Weights of a small GPT-style language model, trained from scratch on English Wikipedia: rotary positions.
Each number is 128 + 32 x the weight over the matrix's rms, rounded and kept within 0 to 255. Layers, rows and columns count from 0.

# layer 5 MLP down, 576x2304, rms 0.141, rows 0-93, columns 1872-1943
[[116 175 103  91 139 163 111 127 120 146 149 155 118 114  65 190 116 114 154 125  81 118 132 114 144 121 143 129 149  65 164 125  58 137 162 129  96 132 112  51 100 177  58 132  97 116  88 172 149  70  96 111 169 166 129 125 107 147 116 121 140  69 136 185 156 116 126 169  96  96 144 146]
 [174 136 138 146 125  81 120 117 133 131  65 142 105 128 140 131 128 157 143 150 175 121  96 119 106 122 102 120 142 130 135 151 148 135 141 155 148 130 113  90  99  62 145 115  98  86 123 115  74 146 101 133 194 146  84 231 105 132 199 118 150  76 115 160 103  92 134 146  97 146 130 170]
 [146 166 101 124 146 153 119 159  90 134 115 147 129 128 175 173 111 166 197 162 100 151  90 105 110 176 195  90  95 123  91 132 152 125  64  86  94 115 104  94  91 104 174 147 103 140 154 154  92 130 125 123  95 139  97 133 148 144 114 124  89 102 157 110 101 112 116 164 187 129 114 161]
 [ 97 100 215  51  28 107 128 181 156 135 126 147 151 118 133 147 131 116 110 133 119  60 173 129 173 179 128  60 102 117 133 143 113 161 132 159 161 207 108  89 197 126 195 178 126 129 160 150 124 162 139 126 113 199 113  86  98 121 102  89 141 115 132 169 124 164 155  88  97 135 159 116]
 [112 142 151 138 213 125  98 177 118 114 197 119  96 157 125 148 134 128  92 123 125 182 141 145 181 153  90 124  94 148  95 125 139  91 105 152 116 126 105 120 151 152 133 121  71 101 144  50 106 116 136 183 133 151 155 155 134 155 113 131 148 128 151 108 158 118 158 146 128 119 150 165]
 [ 86 130 197 193 189 112  66 117 112 129 126 120  87  93 185 171 138 177 128 134 158 166 130 113 135 182 138 129 116 139 111 123 153 124 117 134 116 161 149  52 158 155 135 101 148  91 145 122 138 115 146 162 114 156  95 161 147 112 146 161 114 162 190 140 122 149  91 159 141 138 170 215]
 [108 101 187 205  96  82 143 172 127 138 135 155 104 157 123 140 110  77 104  61 140  89  81 107 169 177 146 176 124 159  82 175 107 108 152 144  88  69 139  88  62  46 118 124 102 166 142  60  56 118 149  94 121  91 170  56 108 106 160 107 145 136 125  91 183 140 105 132 115 144  70 157]
 [138 119 156 156 118 149 112 107 145 132 103 138 111 142 133 157 121 126  77 130 173 114 118 132  96  98 161  95 106 124 122 135 146 170 123 170 163 105  93 150 147  80 149  89 121 177 120 172 114 183  66 116 116 191 103 102 147 107 164 123 120 163 170 155 147 145 162 161 104 133 166 101]
 [ 69 108  84 135 129 125 197 182 119 155 124 171 221  78 151  82 105 114 166 131 162 180  88 183 151 177 157 135 188 155 156 162  98 125  77 148 150 139 109  82 115 113 180 160 149  99 106 188 134 140 105 138 152  91 151 194 130 111 101 183 113 162 128 111 198 113 130  61 130 137 135  55]
 [167 168 104 174  95 135 100 131 124 158 156 134 130 183 105 109 163 103  74 184 114 141 130 112  54 179 163 101 130  83  97 124 154 128 127 102 129 131 120 176  75 129 149  87 185 129 149 125 122 158 131 185 134 151 109 133 118  90 115 112  97 127  42 127 118 111  86 126 135 103 121 150]
 [ 98  60  46 207  77 244 239 141 234 255  84 144  51  84 186 202  91 113 111 190 101 230  47   6 100 161 154 209  79  44 132 255 213 120  30  51 104  82 108 215  22 105  70 120 188  87 146  52 117  58  67 138 170 134 129 154 115  65  64 230 200 141 118 130  61 117   3 134  75 139 148  90]
 [140 113 153 101  58  85 140 142 116 130 145  95 164  83 130 107 118 101 158 130  77 136 158  95 150 147 133 131  64  87 148 127  90 133 150 155 197 108 100 101  90 115  74 170 122 117 110 106 114 179 129 182 122 116 120 127 118 133 139 177 126 122 121 138  98 104 138 177 117 113  98  62]
 [131 133 116 147 145 123 139 156 168 146 104 111 171 237  97  79 141 100 118 136 157 123 146 149 122 167  59 122 111  97  89 174 149 191 142 141  79 144  92 163 171 138 203 188 154 192 104  95 162 163 150 110 116 123 108  85 122 190  92 182 133 162 156  96  92 157  60 168  82 164  63 176]
 [114 103 123  80 136 154  89 134 182 195 143 136  87 119 113 196 113 142 124 150  98 150 117 116 100 104  81 167  90 102 106 109 124  88 180  92 155 199 103 131 143 134  96 102 118  98 155  95 144 125 104 111 159 105 113 108 148 179 119 125  92  96  60 192 156 103 142 118  66 117 107 137]
 [111 113 111 162 117 115 118 107  80 147 113 176 146 142 150 144 137 114 176  99 105 160 116 117 168 151  89 126  87  85 112 175 103  84 146 118 175  87 101 128 148 157  56 130 147 128 127 137 108 169 136 128 179 161  96 126 128 115 124 148 121  92 128 127 217 143 131 190  62 108 150 158]
 [110 104 109 155 107 101 144  71 129  84  99 184 119 171 105 133 119 128 142 114  94 109 100 155 148 105  83 100 103  98 124 138 173 159 168 145  51 152 104 121 155  95 128  86  96  93  98 165 124 148 166 148 117 160 145  87 112 120 106  88 152 130 138 160 136 161 137 186 111 117 138 141]
 [195 113 134  90 109 175 134  58 194 168 154 116 149 152 123 176 152 123 148 143 110  70  57 129 122  51 139  72 148 132 128  49 147 117 119 123 121  93 128 121 164 124 185 133 136 150 113 107 139 151  87 139  95 150  58 133 104 154 136 126 134 137 154 161 160 105 145  80  91  96 150 137]
 [119 163  74 127  80 163 124 157 126 118 123 183  62 172 108 117  65  74  89 111 122 127 110 148 180 110  79 137 112 127 197 116  91 192  93  87 128 152  82 135 132 195 147 116 138 134 131  99 129 107 113 107 113 120 138  89 227 112  98 173 108 126 191 113  95 116 141  89 142 165 160  62]
 [109  97 142 141 178 157 126 101 202 119 118 125 166 129 147 116 119  74 120 125 128 125 108 121 132 126 145  98 120 137 144  78 134 150 163 121 140 233 153  73 132 113  96 120 170 111 121  73 100 129 110 118 111 132 124 113 110 147  88 138  86 122 113 165  95 170 109 133  95 106  73  96]
 [127 106 111 145 123 158 127 177 181 126  59 147  77 191 140 142 129  81 105 124 162 103 101 173  68  79 129  89  96 135 175 176 106 136 120 145 106 156 164 148 154 144 155 145 178 192 216 162 164  85 118  85 125 134 129 106 106  62 104 147  76 123 126 121 152  86 112  93 158 174 149 149]
 [121 126 149 104  78 180 133 115 140 160 136 228  83 142 109 155 117 125 119 112 165 151 171  71 131 104 139 164 118 128 147 108  93 124 128 102 122 171 175 119  97  74  98  89 159 181 126 113 172 123 101  95 128 122 118 104 144 137  64 116 123 142 136  54  98 124  87 121 188 155 155 135]
 [134 132 152 116 185 158 196 197  77 115 137 133 137 213 164 123 149 141 108 110 137 123 121 140 153 126 165 156 150 129 144 142 147  92  84 144 120 162 136  95 135 148 112 116 139 110 143 143 169 154 158 154 150 133 102 144 149 117 128 136 112 137 127 154 149  98 148 138 155 123 152 163]
 [217 139 116 124  70  72 118 126 196  77  98 139 140 116 144 127 122 130 129 126 148 102 131 121 161 132 109 144  94 153 133  86  78 100 129  88 113  85 175  73 121 143  98 135 140 159 115  83 107 109 123 112  97 142 165  40 127 147 152 122 143 110 114  87 122  36 161 113 123 115  89 156]
 [ 42 143 198 168 168 139 107 105 122 158 156 109 139 131 162 123 127 121 130 157 186 141 172  99 100  96 108 190 140 159 234 142 110 123 141 157 105  85 137 171 142 101 168 133 119  65 174 159 108 130 170 111 115  86 155  91 172 135 112 153 117  99 122  73  93  73 195 163 114 116 171 107]
 [151 197  98 109 133 137 141 138 101 121 143 187  97 108 174 135  83 133 131 201 136 141 145 136 192 143 122 236 168 186 118 105 143  92 184  74 160 131 129 145 171 101 152 115 146 146 143 147 150 159  89 190 192 187 134  50 122  79 151 114 109 111 136 219 122 179 124 127 119 105 143 136]
 [126 198 129 170 193 126 106 162 128  99  99 146 179  87 185 119  63  78 157 117 104 161 144 169  89  77  87 193 177 122 158 112 133 134  81 131 130 103  95 124  82 128 121 124 103 144 172 135  72 136 139  84 129 144 106 141 106 112 116 106 113 119 152 181 149 137 106 137 161 171 149 169]
 [101  89 145  86 106 124 110 138 119 130 120 155 126 177 152 107 133 145  88 147 147 136 140  81 125  74 180 189 121 140 130  96 129 188 142 154 135  90 129 160 123  97 163 145 119  93  86 119 116 129 103 149 149 120  83 105 108 205 120  92 136 145 165 117 161 186 133 145 144 167 136 108]
 [135 183 136 101 113 160 132 108 104  95 110 175 143 159 134 141 115 144 130 155 162 122 129 133  91  93  64 112 149  89  72 114 159 154  74 103 110 110  88  69 158 119 118  91 193  70 110 175 195 152 121 117 109  95 148 167 145 136 143 159  73 125 132 194 129 199 135 191 139 143 183  91]
 [168 115 147 135 174 142 113 152  56 131 112 133 138 156 125  61 119  98 195  88 171 191  83 123 131 103 116 150 178 112 117  99 136  88 168 141 120  99 124 116  99 140 113  81  83 157 102  66 162 139 120 105 115 136 109 122 180 125 143  82 166  79 154 118 141  83 126 147 124 147 126 122]
 [111 126 154 132  76 118  89 147 115 138 169  93  99 129 113 119 132 153  90  81 104 102 196 124 150 188 104 145 101  94 139 159 152 108  81  88 126 139 117 118  95 155 150 108  91 128 115 136 124 172 140 144  76 157 118 175 136 114 100 209 105 147 148 109 122 137 163  72 125 161 149 146]
 [129 138 115 122 107 159  98 171 165 118 174 226 179 153 112 170 152 161 131 117  90 145 137 151 168 131  90 161 104  81 171 128 103 156  96 125 104 132  94 129 196 109 128  85 136 177 165 127 184 171 146 109 119 174 136 153 183 113 148 164 122 162 152  61 120  93 103 124 154 154 144 121]
 [166  92 178 133 166 141 138  93 170 144 157 144 119 155 177 182 160 138 146 120 145 116 174 147 142  59  94 110 109 189 106  92  90  79 141 121 131 100 135 109 165  61 113  83 120 137 140  99 178  75 138 172 133 120 113 129 120 160 145 128 150 120 154 113 124 121 140 132  95 141 122  93]
 [137 163  93 101 111 120 103  84 128  97 185  63 123 165 170 187 174  58  97 132  76 133  88 122 148 137 144  80 116 131 122 134 136  85 102 110 160  81  68 117 122 103  51 170 128 140 102 122  98  86 102 119 118 102 119 145  87  77 134 122 128 173 101 148  80 113 136 135 114  97 176 109]
 [ 62 137 119 119 147 154  90 166 102  89 105 135 102 190 130 114  88 210 176 205 126 124 177 130 119 207  93 146 116 203 117  99 116 161 145 164 131 158 149  51 206  92 177  87 180  96 129 112  97  54  80 115  50 160 129  76  92  96 155 128 150 148 138  82 149 154 166 106  83  94 170 137]
 [120 161 163 140 141 178 184 105 142 125 166 140 166  72 145 103 128 109 210 124 148 117 196 142  68  90 134 137 115 175 146 126 129 109  69 154 157 162 116 181 121 132 170 217 159 123 152 229  91 152 160 118 117 140  93 112 135 106 153 120 172 136 122 173 126 133  93 106  84 107 137  98]
 [139 109 114 117 137 112 160 139 109 112  99 187 109  81 102  83  95  80  84  58 133  88 110 178 120 190  99 166 145 166 194 123 116 166  79 126 145 193 143 136 105 120 131 142 160 150 158 107 150  97 149 102 102 106 186 163 132  43 147 142 138 136 153 114 144 127 139 103 117 114 118 161]
 [ 46 107 136 101  21 104  67 160 101 131  87 164 145 107  81  91 142 113 181  82  86 140 106 137  37 110  86 138  88  84  93  79 120 138 130 128 154 133 123 126 170 154 191  90 114 156 168 151  99 172 159  81 141 114 130 154 135 153 101 150 136 150 122 141 153 125  97 135 103 121 119 202]
 [135  84 151 147 133 116 138  59  75 127 113  90 136 128 170 112  88 138 123 115 135 160 122  57  75 118 106 128 125 117 145  98 121 154  93 159 132  68 111 119  84 132  83 141  86 111 124  88 137 194 193  94 148 163 110 101 142 149 147 104 144 187 100 142 157 125 129 160 153 116 113 127]
 [ 91 148 141 138 131 126 121 138 151 162 147 194 140 112 147  89 127 126  82 160 156 136 148  91 150 131 106 124 196 185 176 102 147  91  88  95 137 147 137  82 143 101 108 173 124 137 166 131 131 109  92  93 114  95 135 167 103 113  84  75 135  87 120  96 135 141 126 158  99 155 128 134]
 [140  49 152 137 117 126 103 103  94 157 176  84 121 136 188 132 118 139 156 122  49 104 122 159  97 102 123 135  63 100 151 133 172 158  98 147 101  85 150 156  92 128 184 128 136 151 179  76  60 153 114 162 136  85 142  92 114 189 115 155 186 146 133 140 172 157 125 110 126  74 100 131]
 [197 182 160 109 104 112 138 105 162 119 119 132 111 112 102 125 110  85 147 102 172 152 119  81  28 108  53 129 135 128 164  93  89 113  99 149  93 108 142 119  81 143  93  49 146 121 104 126 108  66 196 118 112  89 124 154  96  38 169 110 150 120 133 154 105 144  99 165 158 129  76  86]
 [110  83 150 191  73 139 185 129  77 197 147 244  76 125 153 111 112  93 117 154  96  97  95 107 148  52 132 138 164 125 120 129 123 144 129 107 117 133  99 110 129 110 133 114 133 167 179 146  90 100 134 123 106 136 140  78 180 102 139 151 162 104 155  87 135  63  71 117 145 136 119 182]
 [129  82 134 121 117  88 130 128 115 118 119  60 170  90 130  88  69 130 145 154 158 111 152 143 116  90 146 131 175  79 175 173 104 116 175 105 162 128 132 119 136 101 125 108 160 138  66 170 160 121  83 136 127 142 135 150 104 155  72  90  56 170 127 126  61  95 153 136 126  75  59 117]
 [127 175 124 157 112 110 137 128 169 169 136 127 107 108 177 103 132 137 118 160 187 120 126 138 125 142  97  92  69 165 114 168 146 134 145 117 125 103 133 135 179 159  87  96 162  74 155 117 152 122 121 156 149 156 107 130 109 141  87  96 128 156 176 119 126 200 165 147 152 164 108  87]
 [120 151 131 105 172  88  98 119 163 140  77 125 125 104  66 154 182 101 149 170 101 155  57 137 122 127  93  69 110 120 168 134 159 166 165 136 116 109 152  83 143 113 151 101  97 100 152 177 108 186  66  72 180 120 101 125 108 137 104 151 143 138 131 151 178 168  94 106 142 126  88 140]
 [101 173 119 121 171  89 137 123 127 153  90 191 158 112 113  86 128 150 121 148  77  77 104 169 125 122 201 136 181  86 147 148  98  93 127 143  96 157 148 147 184 175 100  77 141 142 100 123 142  88 140 171 176 114  98 103  46 144 109 138 141 149 157 102 108 154 150 143 144  37 122 137]
 [154 134 162 126 139 104 159 105  93 176  88 133 108 161 148 108 150 162 156 133 134 110 126 161 120  72 132 115  81 139 112 130  82 120  69 104 129 139 155 134 113 136 195  97  91  90  98  83 119 115 113 110  88 201  86 169 163 128 107 178 157  90 177 192 110 134 145 121  79 120 127 139]
 [130 105 172 124 109 171  82 102 125  91  89 151 121 163 148 114 126 159  93  97 142 143 178 119 133 112 114  96 197  72 117 168 127  74  92 108 188  94 153  94  85 110 129 144 129  82 109  89 141 195 169 184 135 185 157 155 140 146  77 150 179 135 138 143 107 158 110 138 173 112 137 157]
 [137  90 140 196  63 144 154 129 117 145 121 129 130 170 114  87 133 104 127 100 131  86 134 206 121 121 126 179 113 152 158  81 136 110 102 191 137  62 153 118 103 188 174 139 135  79 137 103 209 123 163 130 143 131 129 172 138 182  99 156 131 163 169 146 138 157  62 140 141 153 116 123]
 [138 135 129 151 123 102 150 150 143 149 159 144 138 114 119  91 121 149 132 179 119 115 143 173 156  96 137 129 169 138  82 138 143 105  68 132  78 163 148  98 130 137 168 110 158 164 136 185 156  90 136 157 156 163 138  82 158 137 124 129 162  92  72 105  76 120 120 127 166 130 130 151]
 [193 111 116 150 186 113 140 136 116 160 136 153 131  71 101 127 138 149 100 147  83 158 111 103 135 212 146 103 151 145 150 131 106  99 140 121 189 144 107 143 123  96 158 114 112 167  83  62 168 145  90  92  71  75 100 180 135 140 140 132 121 128 142 135 130 125 109 157 152 148 143 151]
 [130 181  96 110 120 140 157 119 111 146 105 138 100  85 119 128 203  91  96 172 139 134 166 153 152 177  55 116  82 133  90 131 153 115 145 124 151  77  90 100 109 135 163 101 160 112 111 155 193 152 150  79 127 109  96  92 144 102 152 157 180 104 146 104 127 125 153 125 162 192 214 139]
 [142 124 145 123 119 114 182  65 157 100 133 161  86  52 171 149 121 157 188 138 114 117 123 170 122 135 161 144  17 121  99 163  93  88 134 104  37 175 139 129 187 100 161 124 137 152 138 116 174 120  92 171 130 138 144  60  97 106 145 159 110  91  96 102  94 140 174  76 191 165 193 168]
 [121 138 140 112  75 101 112 118 130 116  76  94 119 157 169 107 117  96 179  92 163 152 156 120 176 153 119  53 119 132 129 164  91  93 158 127 146 132 120 104 102  74 111  70 139 140 168 146 173 139 138 122 117 123 124 182 145  63 141 150  62 119 142 166 136  72 127 107 132 114 176 161]
 [ 74  95 101 100 109 108 113 129 158 138 110  94 165 102 130  83 139 136 131 154 140 138 149 121 118 130 172 107  82 120 169  83 125 148 141 114 137  67 154  98 111 130 119 114 160 173 119 140 167 141 117 128 131 131 149  88 121 118 124 137 113 134 123 125  54 102  92 151 164 111 191 165]
 [139  88  92 146 154 186  70 133 122 142 149 148 172 153 141 115 144 118 118 164 128 145 148 133 143 116 130 132 175 137 165 101 167  92 126 119 107 102 145 105 145 128  96  65 112 130  99 171 143 164 128  31  99 135 121 173 142 113  83 129  91  99 111 155 191 132 132 111  97 120 135 131]
 [174 114 186 121 174 143 138  82  94 152  74 122  73 111 192  90 160 118 109 169 164 179 148 105 192 153 201 167 167 177 123 134 158 116 176  96 149 107 123 133 141 125 108 172 146 130 108 167 107  75 107 118 129  97 123 161 146 133  86 127 142 136 163 120  74 110 156 141 148 186 139 126]
 [166 142 128  99 129 101  98 192 171 139 140 153 128 138 116 120 138  99 182  79 189 157 146 168 154 126 142 132  57 112 178 177  76 143 132 128 102 111 145 138 190 103 113 132  90  61 176 139 134 157 126 128 211 115 162 109 182 197  73 108 145 134 170 129 124 133 139 121 157 113 115 206]
 [113 128 241 156 131  79 148 155 154 133 118 162 113 116 107 137 136  97 135 176 159 135 131 108  90 157 106 101 106 151 167 168 189 103 177 111 121 154 107 126 136 192  84 164 123 143  84 168  86 158 118 158 144 115 124 167 108 128 119 106  93 123 129 130 134 135 117  67 122 136  80 150]
 [136 151  85  71 151 128  92  78  95 145 157 109 201 104  76 148 108 105 115 181 157 132 129 136 152 186 151 115  87  85 125 147 106 136  67 124 175 100  72 164 228 164 107 166 108  84 130 141 158 130 141  67 139 151 106  75  75 103  78  83 139 118 138 141 126 117 101  77  83 120 105 156]
 [125 119 130 141 185 119 112 146 175  59 137 145 118 162  83  98  93  54  94 100 116 129 149 160 164 134  71 158  99 109 200 164 109 121 159 101 121 164 130 133  11 140 146 133  98 120  84 126 123 206 167 185 207 102 157 145 150 103  84 173 119  82 141 134 110  48 169 137 162 147 121 128]
 [170 134 110 109 162 103 141  94 250 116 106 125  86 150 138 135 144 188 157 120 175 113 112  99 154 134 133 188  84  99 141  82 167  92 157 142  77 107 143 118 106  82 171 185 188 173  92 134  74 101 157 149  96 125  89 119 115  97  87 147 156 109 131 134 153 108  93 153 124 122 124 206]
 [116 103  97  99 101 121 157 127 143 149 136 144 178  77 166 149 141 122 147 119 140  99  84  93  58 137 160 117 136 143 182 149 158  83 113 131 163  71 131  97  94 105 124 160 129  95 160 173 123 105 126 139 138 113 143 153 176  61  97 138 135 183 137 142  57 115  94 145  96 123 124 154]
 [152  75 180 108 188 124 141 177 113 108 188 155 101 174 145 122 131 119 167 152 135  94 149 106 147  81 133 134 163  97 120 134 125 152 120 123 135 134 112 131 104 152  87 107 136 196 177 152 142 120  80  91 207  86 132 118 102 105  78 151 134 105  86 134 125 132 151 118 171 100 118 130]
 [149 129 169 135 171 105  63 101  97 132 144 103  95 150  66 156 175  66 119  83 145  75 163 110  86 104 132 132 151 136 102 170 129  92 187  94 162 169 149 133 135 169  92 119 158 123 112 145 119 130 126  83  56 171  78 123 180  92 167 100 137 122  90 129 166  71 117 135 161 130 106 107]
 [149 125 140 137 125 158 156  89 150 123 138 183 165  98 164 147  93 144 117  95 112  94 143 148 154  98 103  98 112 150 101 115 162  75  71 169 119  95 149 101 166 165 124 158 177 144 117  77 113 161 142 111 114 122 123 184 136 147 116 171 112 111 104  93 142 158 132 150  95 147 103 175]
 [146 194 155 148 195  85 112 138 119  88  95  97 173 124 166 149 159 100 103 155 154  91 138 155  95  88  64 140 196 140 166 101 119 123  92 164 122  93 149 117 135  71  69  75 133 160 166  80 141 137 102 168 113 172 145 107 151 192 111 119 146 143 141 201  82 112 115 138 117 191 120 170]
 [105  61  92 169 173 117 101  88 112 106  97 136  83  89 135 134 130 101 114 100 128 154 120  91 162  98  95 102  94 130 139 142 109 142 128 153 147 155 164  89 123 164 216 166 182  75 139 127 186  92 175 128 150 125 103  91 113 152  85  83 119 135 118 141 134 150 102 113  52  59 141 130]
 [142 115 142 113 113 104  98 166 132 155 142 126 153 148  90 164 168 164 123 166 104 123 135 107 182 118 134 127 184 152 123 102  85 137 126 111 132 156  99 104 106 132 167  93 202 130 145 141 120 101 161 105 136 112 171 113 130 134 107 187  92 105 121 126  52 125 142  66 101 153 193 100]
 [112 135 189 119 132 104 141 123 109 126  96  86 178 156  78 100 127  99 131  73 163 119 156 137 118  49 184 184 146 137  61 188 126 104 138 124 103 125 119 128 127 132 100 158  88 124 146 124 123 140 117 147 110 158 101 151 169 159 112 132  71 140 139 169 203 115  95 122 116 191 155 139]
 [135 168 172 142 127  55  98 122  76 125 147 150  89 111  93 132 104 128 126 134  76 145 102  92 105 126 120 114 147 139 112 138 163 109 127 159 181 150  91 130 109 146 152 105 115 111  79 176 130 144 117 145 137  99 149 120  69 133 158  56 105  62 133 191 111 100  96 131  74 153 152 108]
 [101 107  98 171 128 149 101 142 114 107 143  90 170 147 150 103 138 145  58  50 100 106 150 157 130 166 184 128 161 121 191 115  64 106 137  91 201  55 161 112 123 194  95 152  75 107  90 179 104 133 150  94 148 138 110 131 118  61 145 201 203 104 154  87 115 116 103 125 146 133  77 160]
 [151 175  88 148 134 160 124  88 155 137 145 164 157 143 148  95 104 129 112 169  96 115 155  88 126 168 152 132 105 125 144 113 187 141  90  59  93 128 153 135 144  69  71 203  73 109 156 148 122 131 166 136 107 131 115 137 142  92  73 166 118 110 114 159  54  94  92 116 151  84 140 155]
 [128 162 136 114 189 158  89 159 158 120 101 122 106  95 170 161 177 139  86 102 100 177  76 130 104 151 117  85 179 114 186 148  87 139  97 204  73  94  62 130  76 116  61 146  83  92 120  81  52  67 148 121 153  90 160 166 192 147 100 167 104 223 108 106 125  95 167 161 103 132 105 111]
 [120 147 107 126 124 203  77 127 102  90 149 194 119 164 213 139  80 105 111 195  84 110 135 110 165 128  90 119 134  96 114 137  84 222 157 134 197 119 171  83 110 179 145 165 107 148 191 141  36 162 102 111 126 159 133 111 133  55 134 115 104 108 167 106 161 133 151 120 139  75 168 151]
 [131  61 178 140 157 100 147 155 119 123 113 144  80  96 146 171 142 129 195 115 142  73 122 185 165 120 146 157 114  83  74 179  53  92 146 101 171 134 172 128 104 204 130 164 119 106 130  78  88  87 138 108  84 110 111 145 100 156 116  98 100  81 181 139 133  93  89 148 119 137  88  92]
 [ 87 139 118  55 138  93  73  87 156 116 177 107 182  79  80 112 141 193 144 156 166 149 117 145 147 139 176 134 105  95 125  13 143 141 117 167 194  68  79 122 115 115 104  70 111  96  63 115 138 124 164 109 159 140 180 205 148  90  94 127 149  77 140  99 151 146 138 138 102 148  81 148]
 [ 85  86 194 155 154 139 159 161 200 109 144  67 121 169 133  82 119 135  91 133 147  97  52 103 136 174 105  71 116 125 112 127 153 162 103 129 132 126 134  71  56 134 121 116 109 177 118 111 110  87 134 112 178 141 120 180 106 110 114 103 125 143 169 119  75 116  73 107  92 129 174 124]
 [155 143 149 115  44 126 109 128 160 166  84 124 104 150  95 117 127 136 165 122 129 178 116 155 178 141 154 135 102 139 150 113 113  95  46 160  33 136 143  52 146 103  69 158 139  79 138  95  53 127 125  88 122 102 157 105 133 124 168 158 156 161 148 127 126 146 124 129  96 140 155 115]
 [ 81 151 139 104 113 156 142 116 127 137 174 172 139 110  76 126 146 160 104 120  95 145 115 170 141 141  97 181 154 109 131 113 124 144  72  70 106 153 133 120  94 142 165 111  76 184 112  96 153 153 130  95 150 145 132 137 120 146 127  68 130 184 100 178 101 141 128  87  57  61 101 126]
 [155 160 173 161 196 156 119  77 136 136 117 126  87 110  51  99 128 129  70 128 129 129 123 143  79 125 103  80 140 129  71 141 123 102 123 110 129 116  96 141 188 102 138 118 143  80 126 130 148 146 132  63 114 158  87  99 148  73  86  36 136  88 118 174 127 147 171 170 122  82 131 154]
 [ 99 102 139 124 134  99 110 160 135 114 125 178 121 175 195 150 194 167 172 133 147 101 180 174 131 159  96 109 187 157 137 121 112  80 166 184 162  93 131 140 163 142 110 124 165  85 163 126 148 118  74 146 147 134 111  91 123 137 107 138 119 123 162  90 161 102 101 114 181 124 193 157]
 [153 178  68 165 172 136 172 130  76 159 127  92 134 113 120 106 107 103 177 140  87  86 158 193 116 118 149 198 165 102  87 185 141 148 104 145  91  96  87 133 144 146  75  98  67 128  66 163 142 132 160 140 129 129 117 162 130 208 159 139  91 120 105  93 136 169 162 180 129 115 167 130]
 [157 156 147 138  96 122 148 120 104 117 136 116 150 223  81 118 134  81 119 116 127 114 144 141 134  98  90 101 119  98 101 140 124 126  89 146 156 141 118 104  63 167  98 136  80 143 121  84 135 140 138 134  74 116 114 126 120 105 142 172 126 105  87 102 117 143 128 148 184 103 172 105]
 [102 148 119 117 187 152 120  91 116 167 128 180 107  66 127  89 112 141 200  96  85  61 111 107 181 143 142 134 115 175 146 112 141 150  82 112 118 145 144 150  91 108 113  61 108  92  98 162  95 195 157 152 146 128 188 114 142  45 135 132 149 103 120 161 130 125  87  96 111  56  91 151]
 [130 129 143 158 142 144 148 110 132 173 101 108 159 141 166  89 106 121 134  32 115 120 162 103 174 150 123 191 179 163 162 158 110 126 143 135 159 144 162  91 133 162 197 138 127 140 144 151 126 109 120 147  93 135 113  84 110  92 119 110 109 105 136 105  94 129 172 117 129  94 200 116]
 [159 143 160  95  98  89 136 125 112 129  83 102 110 120  61 163  95  93  96 166 169  56 118  96 132 158 128  63 121 153 100 131  77 150 112 121 128 148 131 146  95 168 115  84 141 147  57 115 156  88 131  81  97 144 162 185 176 130 159 191  62 150  93 159 120  95  84 126 132 123 110 160]
 [142 125 135  69 111 194 100 110 177 144 135  95 130 116 129 106 215 132 107 126 149 114 143  99  82  92  61 122 104 131 110 118 126 113 205 108 108 133 121 105  92 132 151 174 188  72  63 126 125 153 126 115 157 155 120 155 177 125 133 157 102 133 140  72 151 160 143 127 105 155 114 140]
 [ 93  62  83 170 132 194 176 102 120 162 124 127 172 169  86 164 140 130 153 139  81  66 143 147 116 128 109 209  94  55 134 128  96 114 121  87 146 160 100 101 128  99 177 205 157 182 115 148 109  95 135 114  77 134 162 103 136 181 118  73  77 166 186 115 118 154 102 116  43 158 150 172]
 [114 112 137 178 100 102 130 164  96 151 146 164 115  73 138 182  81 155 123 114  92 141  97 101 122 128  77 110 156 132 139 100 118 144 169 127  83 133 126  87  33 167  83 162  87 112 150 125 171 134 146 138  64  71 111 105  92 143 177 122  81  66 129 113 130 120 200 120 132 104 113 117]
 [102 128 152  84 184 109 106 154  67 124  77 130 126  87 197 137 155 203 103 114  98 118 180 157  96 152 146 121 118 165 111 148 178  96 108 116 178 111 135  99 147 164 144 115 117  50 110 152 132 102 118 139 147 116 109 133 131 173 163 118 181 173 127 134 106  96  93 111 154 128 184 158]
 [104 139 156 139 104 124 160 119 138 122 100 150 155  64 144 168 129  79  86 105 123  78 154  63 132 162 158  84  97 115  69 105 127 135 129 133 159 141 126 110 132 159  78 136 118 168 189 110 126 122 166 173 126  95 193 211 148 158 132 112 105 210 150 110  61 105  90 100 110 125  92 120]
 [109 137 153 168 149 120 117 118 158 165 154 126 146 127 164 124 133  86 104 192  81 149 125 106 120 122 173 145 142 123 128 150 101 107 119 148 131 132  72 158 177 159  55 135 141 123 123 107  62 142 106 186 138 169 159 133 141  88 146 141 123 132 142 136 106 157 118 145 213 134  24 133]
 [111  93 170 109 158  74 164 114  74 122 148 148 126 105  94 135 107 162 105  94  92 177  45 123 101 138  95  95 147 142 111 143  89 171 115 149  55 108 107 129 148 226 131 111 100 106 153  61 138 216 106 120 100 140 175  69  93 111  95  97 143 147 128 119 139  76 148 128 148  92 160 155]]